{"positions": "rope", "rope_fraction": 1.0, "attn_scale": 0.154, "tie_embeddings": false, "warmup_steps": 346}
Each number is 128 + 32 x the weight over its row's rms, rounded and kept within 0 to 255. Layers, rows and columns count from 0. Numbers have three digits each. The size before them is the row's rms in percent of the matrix's.

# layer 5 MLP down (transposed), 768x192, rms 0.111, rows 746-767, columns 0-191
089:183112144128077053160133102066146110176097131122145088110138172145112056130134171121135159096121140130121109218129117149151093113133197094096210138142142201116175133140090118147139118180097138111094114120145184126110130090148123159096169092150133152156116152085167161143098150075117144141080164083108084180125101127127100138154092152139117121030106160115101102165107098196128132114090143103102152130144163117146131179096121135164095066062149140098124176140120095123167140186096102133134125186100104106130153152094073127112109109160102126065094177141184172101113181132157141124
102:102132092132111150083187144144152136142067119113118127159098125101112125148127131141126132116126070151105116160131124116169186121123128146204133134184137164126145120133160181149126112107132092080148108180183173134117147128152139166113076121178109136100062077100168165174113152134111140113112113086067053170122118145137160159139138139104124135137144064154180147108166105151126088096093140157158186067106105067158109089092058166170030097168159127170117198175139130090169143132163168140154156043160150145141153111103173134181079129127087125149083087131115135118158130076128144158
109:139188159119168145136125158112129164121101133160080093139128179109136097078116149120084133122095110157117153119135146180121191159097111127180180116170103169145120088059152178054127078137176095145125106098133137135123086137156127103147176106106077146142124173163184140138207111111133156123121149119147103118127137092090136154104161112113139137126163116126139183118053151141118151176203098167051135159110127127121138122099105157092176113196080159168107105161107178085083120062188189121164138116157134170116084172106120101107126153141145189072151161138128070084129187097131119097
093:135126126186133166072153136139117116160128196106106164135154095100143164157077105167100145093105133124185083123123149098153112131152082089140147130117127119144203123110133152130131109162116107159098129156099106124152089162140128130045100131097102126165125141130129097172094152120208135204150221130176128135125136172135133153098150121139110087127082150126161082089129119161153153061140110134195169105126128157131171118058156075098156116156189080103149089126115138207167135113170057104168085112137171109141152183119180115081086116181140066131157142120095120139162149183113177128
102:134164136077095123143135158200133169094121139156098171149128148105099133127111164144071164145108101175159145089078107184169145097136116176123186145145129117096158116113159099095191122125184090097084098156164140123205120058139153089097158193190136084141130119076148147096123087134149167075138157139183140141123081142093078153096091130118120096129131165103168124115082111115100133091174116100109090117156083073147107148128146172120077115148176129137107133144162179120076106121160120123075090185173111075105115127054156142158188119178078166114085107154111125114101164127126154182
102:148096145096123127084183090142149112150122143090108144079126125102119119110138120168156097173139110127126099113154086064149139166089112094168225157134154087108101100102189083137132170193110125149156129132113144153092120131109189046182160094108123132107119054136106142149104173129110144183142156076138105129155151184176108051130171119202079113150136104147049177152116115132124106120122096094150163104101125112109093121167097123149154149094113135190169128125124134151143068104065130154104096130065156073180122143173100165139104119158176158132151100142092090111066122099169122122
106:112187132093098177144180124126144150162124180128125174073108109072153116133124105122083203177103105137157146108192124152166122185130119106174153102083119144163089142113212124172082122101128134147080085138099083136127103163160084148157116094119063175134098147131117105113104104100144175115185089136118145183134159133127109111152088112127144041137106110179125107142132151136151093129085183136030131160109129181083120110191183084136075131133130147109127149139082084144150110090123166141094125167137091129119196165151166135131095136159090113082109111153095142062114117108173089149
082:149063076089162111164127098104150136112119141067078080149125143104161149105118131218132142139099104121161148109167139116209079129104136104105169125097144144159221131141111174116056146153128138100042130151073146107073086130104067125159148128057176175150153126200097140157152106127132092112175112101120094121124135126142120118130085085080130089156157126091126147170167091129094174154125122174081113184095129129144130172167072107091154082110136098118097093100140105116120078092134174147108151165151069141116124173152059166097162111155177117131178132110119144114139122137120126107
082:066115141132151118123154213131105100094117166100129138139124152102180060158135094151166122126135182148093098073145147104111133104101155140073136140167171109129125109162103196126141130127094169083127091151118052149142105107160095141118091115113151140092122109168130108119141102120068125135199185157132137158159103098111122104102164165126173090099154110121120126188157144134151093104159178164090155113159103116049172077103104143106046135149160179140120193128124096080128128128162128155082099090107151086137190156093212091147133073161143080113128107103079128153092097072136099083
102:124178133153146103133149069090128128141077145147126079082106122148187084106111064170124110134121111094122149078114203116050160179133109109078120136108101124138158109120175157151108078149098124163116157157122142134107129112061168141050115042099109088148128169122139115104113136111139113112087133151101137105137084106126090119105177131099118094108144132109121133089136092079150130068142130083120145146095121164111117121140093113118185149087101189119142168136129097110132106188199112074152174108110192114153126085186086126169125142159212112160127158111196078187140105100153083184
110:085079113082160138126166110155164143145159129106126106132116146162202172082097086149180131180109137213103117015185167150135143137110123175116124131103134135130157136139207148104178109098106134138049117163108167135154179133107152091145127146137160153165108106136104091156109120206115130134125150107105132120114193135138096121166178115139123086133079151111118145126077145095140164114080152175149142129097100152168120104101147105152182091155087156156128131106158130133117053102129102167110128091150095184109157084150197110157101200179178122150143124095147117146150120098148082067
101:148117082179183173176134134128155160138164176110085160128137116133153112062123145173154044143057089183125129178151105143130149056151143113147124109137138136163164102128127107172115165141170126139173130145094116106148118124102122132118105135104159185168109147051106122131139126099173112063135145073134111113096125138107090161156067093134131120209140089122171156170139124150095142127130080097163174144136134186103152123122191125110066149101117096078116143180164143079143141136073141119112089151071126113189157102131115202168101156153165157118100090137148165198115185092112169147
097:184123112166083172157082090155163157172098129106086184115103128091142105137086172121100142139089183151172170119052081115128113115099153158149111077117162144080161156132137062179136159112157112113173086115132132128080090188145177163109049151153163127098155200118126121138146106186106152118145131139102094151116103112118078101106122085109109089118116126046080157165124094031155141138110126159125075135096201133115154148136090108158165127125176144125082131105117158124114171089114107122146116146111171102137169109149116101166073090103132186137150174111190134149137181118113146151
106:177148131128117096143084166130120152140121094065149192125082081064142152142110177158130149159108077118115161125066123136148084155131189128130083145155118141122165121074088157079118113175107118142127108153090113082164114098069144101110134136105153075067087158064136065170170123092099159109138127211078121157152105136194113148157177142107179109091097176152108123079157123149078151101102128132128112168181140071172147105111149180122104100103131131139168123168171065123117133133098150160106182160147093083142093095125104117113134079083153101103164134123136154078106090067149162113
104:122098127103204098129201141166122127112105165109128170096145150087124095136132068194195114163096109196125153132134129087132172096073092111125129135107117159134146108161124191119095157189167103126105104104087127162112170143150118134096145084128124110141097187115127113162129195132118076098122119084162109156094075091096104144136029113110116158074149091176091127112149103192111132113144068126129139080173125125186107149104065120132139093118129181141126140147109134077113158156185104157087121075103112166110111142072161133160144117147186109132145113106086073087089170143149142191
104:138126192128154134127173113107169127180143113155096165145110152164163090116115140109159152102088150105149123107124090123083174136114071133145191125143112180095116191146114139087019127120119132174000097180138108156044148193090117154107143115068156130092176166147175105120076102101096120134127122185132151156092147144140124132185163110130094100132113160088120135116125112120184121124129157130104118096090072153086172124124115119136127122075111148102141133140080152131156132134120125149161087055112117132103120111190110117145113137113152143178112115128130148124185126089109140059
106:161075094136125150066107160096100065153122112165150140121096168144134167072075098187129124126095102105139103092160099142167169094174093119073123040128130145131129177137147141148083138128157128134122196175122119135129131126110137118157103126164133132141137197113134170147112164134073143186134099148084148088055134172103099154073095155115071134077147161139114149130089154141100098161101132135150114121121142130088117199061117139099097170080098095122172104092157170101186137160131129178101151169149084133079070191173115129140121156153150151108149079193114095099124177081152087131
097:136160122138106152164070150084075065181103139172152091113107138126206196113136113154142142144170102182132120101063122123147162142195204089158149121158113163133115155139102162179113135182143188150131157129140172092117159111126174141178094162188161158159129162125148126096101171107134111151137062096124171129119122155137098186131192116134137127131092107133077151139112160109150083111091185114145136155091106133151134100129167161131125110181156120101121152142198123119157155123080149125071144134140073136106091128134157123121000121121172135128101111093126081165113117122137093149
102:119104100098123132086109120124190119080138166149073120146128121094155081129164173123160135156101105181095110169186155172130062108010120178081182048137105081103114110129107144145148166111174154167126200085158106173150137092169099122141153092141122109052112098125132144096081096142127113139111112123102094202071125075157167124104105092116122106101150122111129104118107077149099142146122121175110129091107113149113146109146180121076141064132122098142186109083175110077141110104116058123113124132156109093109102127146154148130074162154072117118093153085078117148131142092162159138
100:099151123100131188100210179154108108101147199099110126167117138160128071115195141172101101084099126163189103163145164083095144208101124102139125138118131139043153130096141120138114158099090123144125161071094142129085089154137108148127140156140090138133150187139056094092112071147164130080093118082167091116140148150150111131111193097152180137114161129118139117105163154159134107093074083112151132151131140192102161106174118181123136148110082093126093111127233125154129117098124142120162055174102137130103113090121142150128180131171151094145131123157128146207148096131131096133
102:093136130103127152119182160106098162124156101111135154149169224167128117090135113163085144178094079060189150129104149131147111134111097149155088114115131108128126101164133137138129099147130071140134115158146171075134189092128098103200154162161121116072162126105134128150108141072121130105153127126123111126102136145151141088102155097192151122148088169192206122111138180068149130117139170105106158187130074165177125150123166054184140143121101158148133144122100124110172171146154139153154137120125190175064100140113132061189130170100150089139118168208116102101063146142079134123
114:099122079107072101159071137061131107163099133134103169114148147134076151129074106114057101125092080171120157108131071079138135114194118089066124136154091136149159113150113104170159104140199097139076126121091116096122149133107195144127113097171137113135145134072091102191171103115127185106111138136161094175060138149139126134089082113116068141130087164057155119107125138086116108096132098121091104152087159137178089107142095152096156187161132094185146151136136131105133153121129086122113135157162124180131095135114110182138082133136104185163091174150142178163031137102122107164
# layer 5 MLP up, 768x192, rms 0.122, rows 747-767, columns 0-191
107:084092139072164124167107166108138167029129147081117139137174174133095127091130140115123117157126108105117149196107187129129173080107040155094103204124132069115099129117092162073114164174112169170181131102192154091172155172110141145103128137120132161162121111129128091111148083098148092094106116128149147139166132138120146182077144116091150141124183132148143107196155110123155119163096179168148134203114037120161147108172128129101127151142077130092078121148114100056145170102108129181082152136129134149114139083125173139126152140115099160130175102100129119103178131123170087102
107:136056147108065166155129153089118089094124122058142156138084116143122066102158123125095125113045132106143148134140071108145075097171086092092051125113139195104109148129130092141104114135068098125103148171150200122080111145141123165100116101155116126135110137118116122148162131114180124107134087130136148103091199130205129162165129123097170101172129155167129099116101098133112133119145127074097112156084131104119133110172150099114097131100081157014100121176132064088087131059047060161155136130128102111154143082105101167101130095124112098152104092090129137114144124124088129113
083:157100128150131111131136088087141168118046107139130138115152218044080103044137153112130176120094123089162136212084124129100118158143086114145137136078129168162144195132131148146222117151111124113132157163123134070117121151146193155107100110144106116128093123138096101167158113121135072177108153113110149113166147081117134161111184090143071109192155141151132098165150168131127188108174109095165117147122143104199161147132120108140131104116133162128090105131127133152170086136157134178185108176103108130071135152066191146101087135119154120091126135108129142156153059158088097113
104:153117173116091075139139147114142131086035141123111121122196133118112048093096149083143126102125101165108116180140138146130129131111136099114094121169142142113115162119123125141134110173162081082140136109117119109062140068088173148132065152102099098128090155150153131120190118129108138107082112138098135132125199166145135171147102079079094148088149185096133064125150128075111104110179160134100137124178074086161144119160107091167136131206140115099084100118140053118096163112097078099136119205146105115065094074069125127110121154187078135095109109131126121166143125162116140046
097:128083096066038111127124143095124131118115114135160129165139177171099096101194147145083136114148126148123119093151099134089121173123152157097185096142150048214060160100122139177140146124076115141151150111150101131111107092140170091187084131138127146149164088105096133172098137087159089158141125141161145112169122107139090055158164156154093141153161134119117173204099111136147110127149147180112126141118184132108109131126136104193178110062125180177141113153127088132151152121148073131115148135119147143118164160035151109144142144155123103143127089153101194179098093093114130048
105:122179126095081153137099157134066110103164105112129119103205173088108102119126132182111127072128124099094138099135137105055120158138120145073146166131154101138116146141123135138107114083079099113115128144138121091072101151128155126183107136120135131171143153127126117161129144129142158167115158194049159117215107098179163195103167071123162112148099124136163081083131128149117134153226128101116139155149165069135125128113025079161092170121145167148130101122140130099126095043122162114171101199091176113107138108124113135101173148112149101100133101142131133132147114067165198114
081:063119076172120103126086094134033163153150127133178080144129078025078118095125177106132138145116089150089114105127105143128199095116167144156111132141093145176163123107168102169098130148118118144163160152165083152104128110139137089164113143155092134125120082110123132152120158115161129135114085144107116221107100137127092180139170147156103209138138109167107172133114171097106115084175132168103166090192155106119113141138167070168115096127115180157100144204104110153147161135083133144151162105134143116172084135173171103130146127153071155135174062108122126150141067120088134131
084:113113104130181169112100105105113119150176127164104108192104099107108095123092168152126090159127167110131140104107148088119121139141141093113116142117142074109130119107091119090201110089135093085139115127159160155037133125165138240181169150131130139152088120180129171142181174158121156082110100130117134121136141132226154112169167135152164160054099136120153120114072122111067168126097138122144151122143128063153063099178086065158122156070078161140124125143102111132117090113179127183144112118158158132153124057126193127096138108175124121176152150142108084096115105121150176155
103:097131119132133110128099103123144153160146106135186086147096190096104141121194198160122134159198110084118055198154125148076132141099125043152131165167107104135130181110041137127179112139169166153137098153142146117100093139190147184149155130117084133133135109085118098129116133104097166174129120130121108130123091083241139143112208101141136192148145140122166083074104118131108136145139164114156085146143085109134176133150084108126138122051121141145144119081066091096101093131126137089113086160131085140109128142152112156120108130118134119193120151162117129132130060089180154146
111:057112095055124125191046092139159152091132123116132119152068166103111091080116188119126135118096149102120126194154148123140138181145134138122071096144119080103128122120129138147104200140108127136176125118117134026141175064161126121124049102128133154164120118135104111082163117127154144142077095131092189129127137099143153141173133152133130200136170140128156070115143185085139142104131151122134100137160164137148170133177123130170138163128107144092126093166049106179123139107073131146136176109113078151123147122114167157079139112226094150178118117166137170117131173099167148112
097:089160147091163127172115159177079143176149073128147075115132125091117107160162088173114111159208141124115103155061125207068093105095143116081119114122155165092144142120135115116152110175137120143202172128117171101121118133111127096111119217119103158157126073160145176151121103125172131150157102132129136104183107059104125132140125155122107119094069135126087086113092113156105106124155156104197094097170138131131137114109089157079102147009104117100172080150119147085126111098090163132095096153091131141155106134095172163115157131066118218104130099123144155123129123111135169101
096:147062079160097141153113124159162105093116075158145137140093100172161093178143122149087105075093054093144169221123171191113116189055132158186107117119107101187102147130087119080127151100107149142146126120141164148135123113119150147126074133141101178128136159094121097128165096085150054172120191149077146122162164131121113148095130155122144107170149151103126090146139111130157142114156170132152121141121077153169068148139078100105150151117152129054079111105134128169092164125084176150123112128107078149094154146162105175160130048143094145134120121087162157148140063090144081155
106:112098056112149136190120156066085110075120149076097051189172121093093162149171106154118126108141143121115168144125113137150137134091135160100120109157120107093130130153090162114094122120118173102093104123113152128129113084094079130142101156154126181142146124089116083110103144100123110165090156117093126155191154119091075113117165103123142174075131205147109106105194166138156103109102092127208140164151093153108159116114120162169083093121130142120093048101113141119063143098149176149127160148117077218138173168122116152014104153183134155168112146115132136144141145116135080135
105:119085133134052134143149159140158177149144087163116080140153145132098069116111105096155104053149145097135121178099113123101146113112082075087164146132134104164086107139104141097161223139169192118124156127153093108142133167100167153143132115132104141106113168143150073157129107083116103157042126108082120135157103096114105195116134138109101129126200156227115188154103146121124188115211138189112138158132118108081149116192094130149139132157058143157075068100101107114135102125111108175125136122104107150115124135121173115106160105157077135092143115133110201114079154102142147137
104:108119081182112127134183098103167105133101119179123130141154111163125098102145162070158135086117074118112186221139135157117147157153078121106118093112092081193140129097135091100141113128088105162149153107170073077129088108139164128189119127174131158116152150148104084130157123088207050169134168137121157177175148119163108171125109117144085130171125182138158128127215150089109109111105143135140100146128085117141099151149113089114128061133106155056128121112128162130086134097138139112160158102150137134126079153155103173165200132097170110119148099115143142080153053197084148094
110:162094070128110163180043134059134132089113064165151132126179124107102110079161100089149093137104094126155134124123085116087135186119143076139112162143117156139104204145129120150110117114080202137205129139145125129137173122118117127110069092148169145194097173082094152156143154097152065182155108113163177172181157137142182150126170127101144140106090139135124144128096144141100108109214150099144148174141050082136141132114114135095117151108129187127137093076048138160128153103161150172114097127111069116105163116125149106151122071102129124142163111118135169070151161118122132108
096:086144031090136126138121135113104161153121104115157082106245155100118096140102108133118079158154094103158081126160158086105153140083114096117118099135114093128087136128132151094125103112140138139157136083156117046155183099131134093082119151083141149180101118127140089114111129133098098191172091134123107159142116114140154137064163109038073125115132122076110143143102121142152123147152131162129120125124087075171151141103106075108119159100134178093158067085082120074109120068154092145129102146110119075111124162093162132148110119132140144137214077119136238148105159077115120138
101:118175122100180159128108154134095105120087115095136072120118098095111066133120128175137137097154158060075149114150148166136164141081095120085089121155193173193141143116095131128204179102151176121138114120141124145082133119087124133108123081175133131130141137121121087146126206112117152160158123174158105178104113121144163132106155134105093109163172132133109162093079135134180059121140182200218144118132157168093130130093126178121089098144139183037122069102102147173109122115160116129087141135144144151138108121050106108150125146120052160102165156143124146126142125201117182114
100:126123128101104116133102122118126146173159046172085076136139134073147107115161139135091120196104169134171119133170125095134135142115124059186126192108152129116089196153167119122170173161116136138099156110122156125121110104122095109184143168144055110156056130121149131163158112141136068065054128076126143151087135138167072140153164095150113130131099171214150160091110136137130154099124097109130095230120104078108076137148147139144116146117140119155152078201097116053155154139118105117154188088063112126113144099094116123150133128113097100175160129116116130079094134089123108160
097:104101137120092154122147124142054098068160120128084134133145201138132075163169100155076065128123123108151094157084070132110112156080171144093139150164111127145150165130139139142120115160147146144095118076182133134100169082142133116163158171176158114132166171171111100173093129105128115171090119089124128108112174086162156080101185102147121096139087122138124159126184166104114207135216166142107125158138191188109075096111121065165144159167152092147111103116141118150129067131107183133116175159115071190122150152141115067167115095088121168138114148120127137187121077138120080159
111:178107085097086158149109205092130185141052134115105115112122170120149096134110117149141093076116100091151134093100160089115155179102109167172147141166130132191088115124080134084145157138156112083128128125156134136153106101150117135142074147085112147135038124153113047158115157097171076161110133166126149175182123105193136099124120132136061126130212104141136176195143136100133097126110156158129100150177154139157090170193079133172121182156125134083128078059095146145136094160143133151127138133086147151097136159164090121122094135160125112176141078066141173116124133125147182122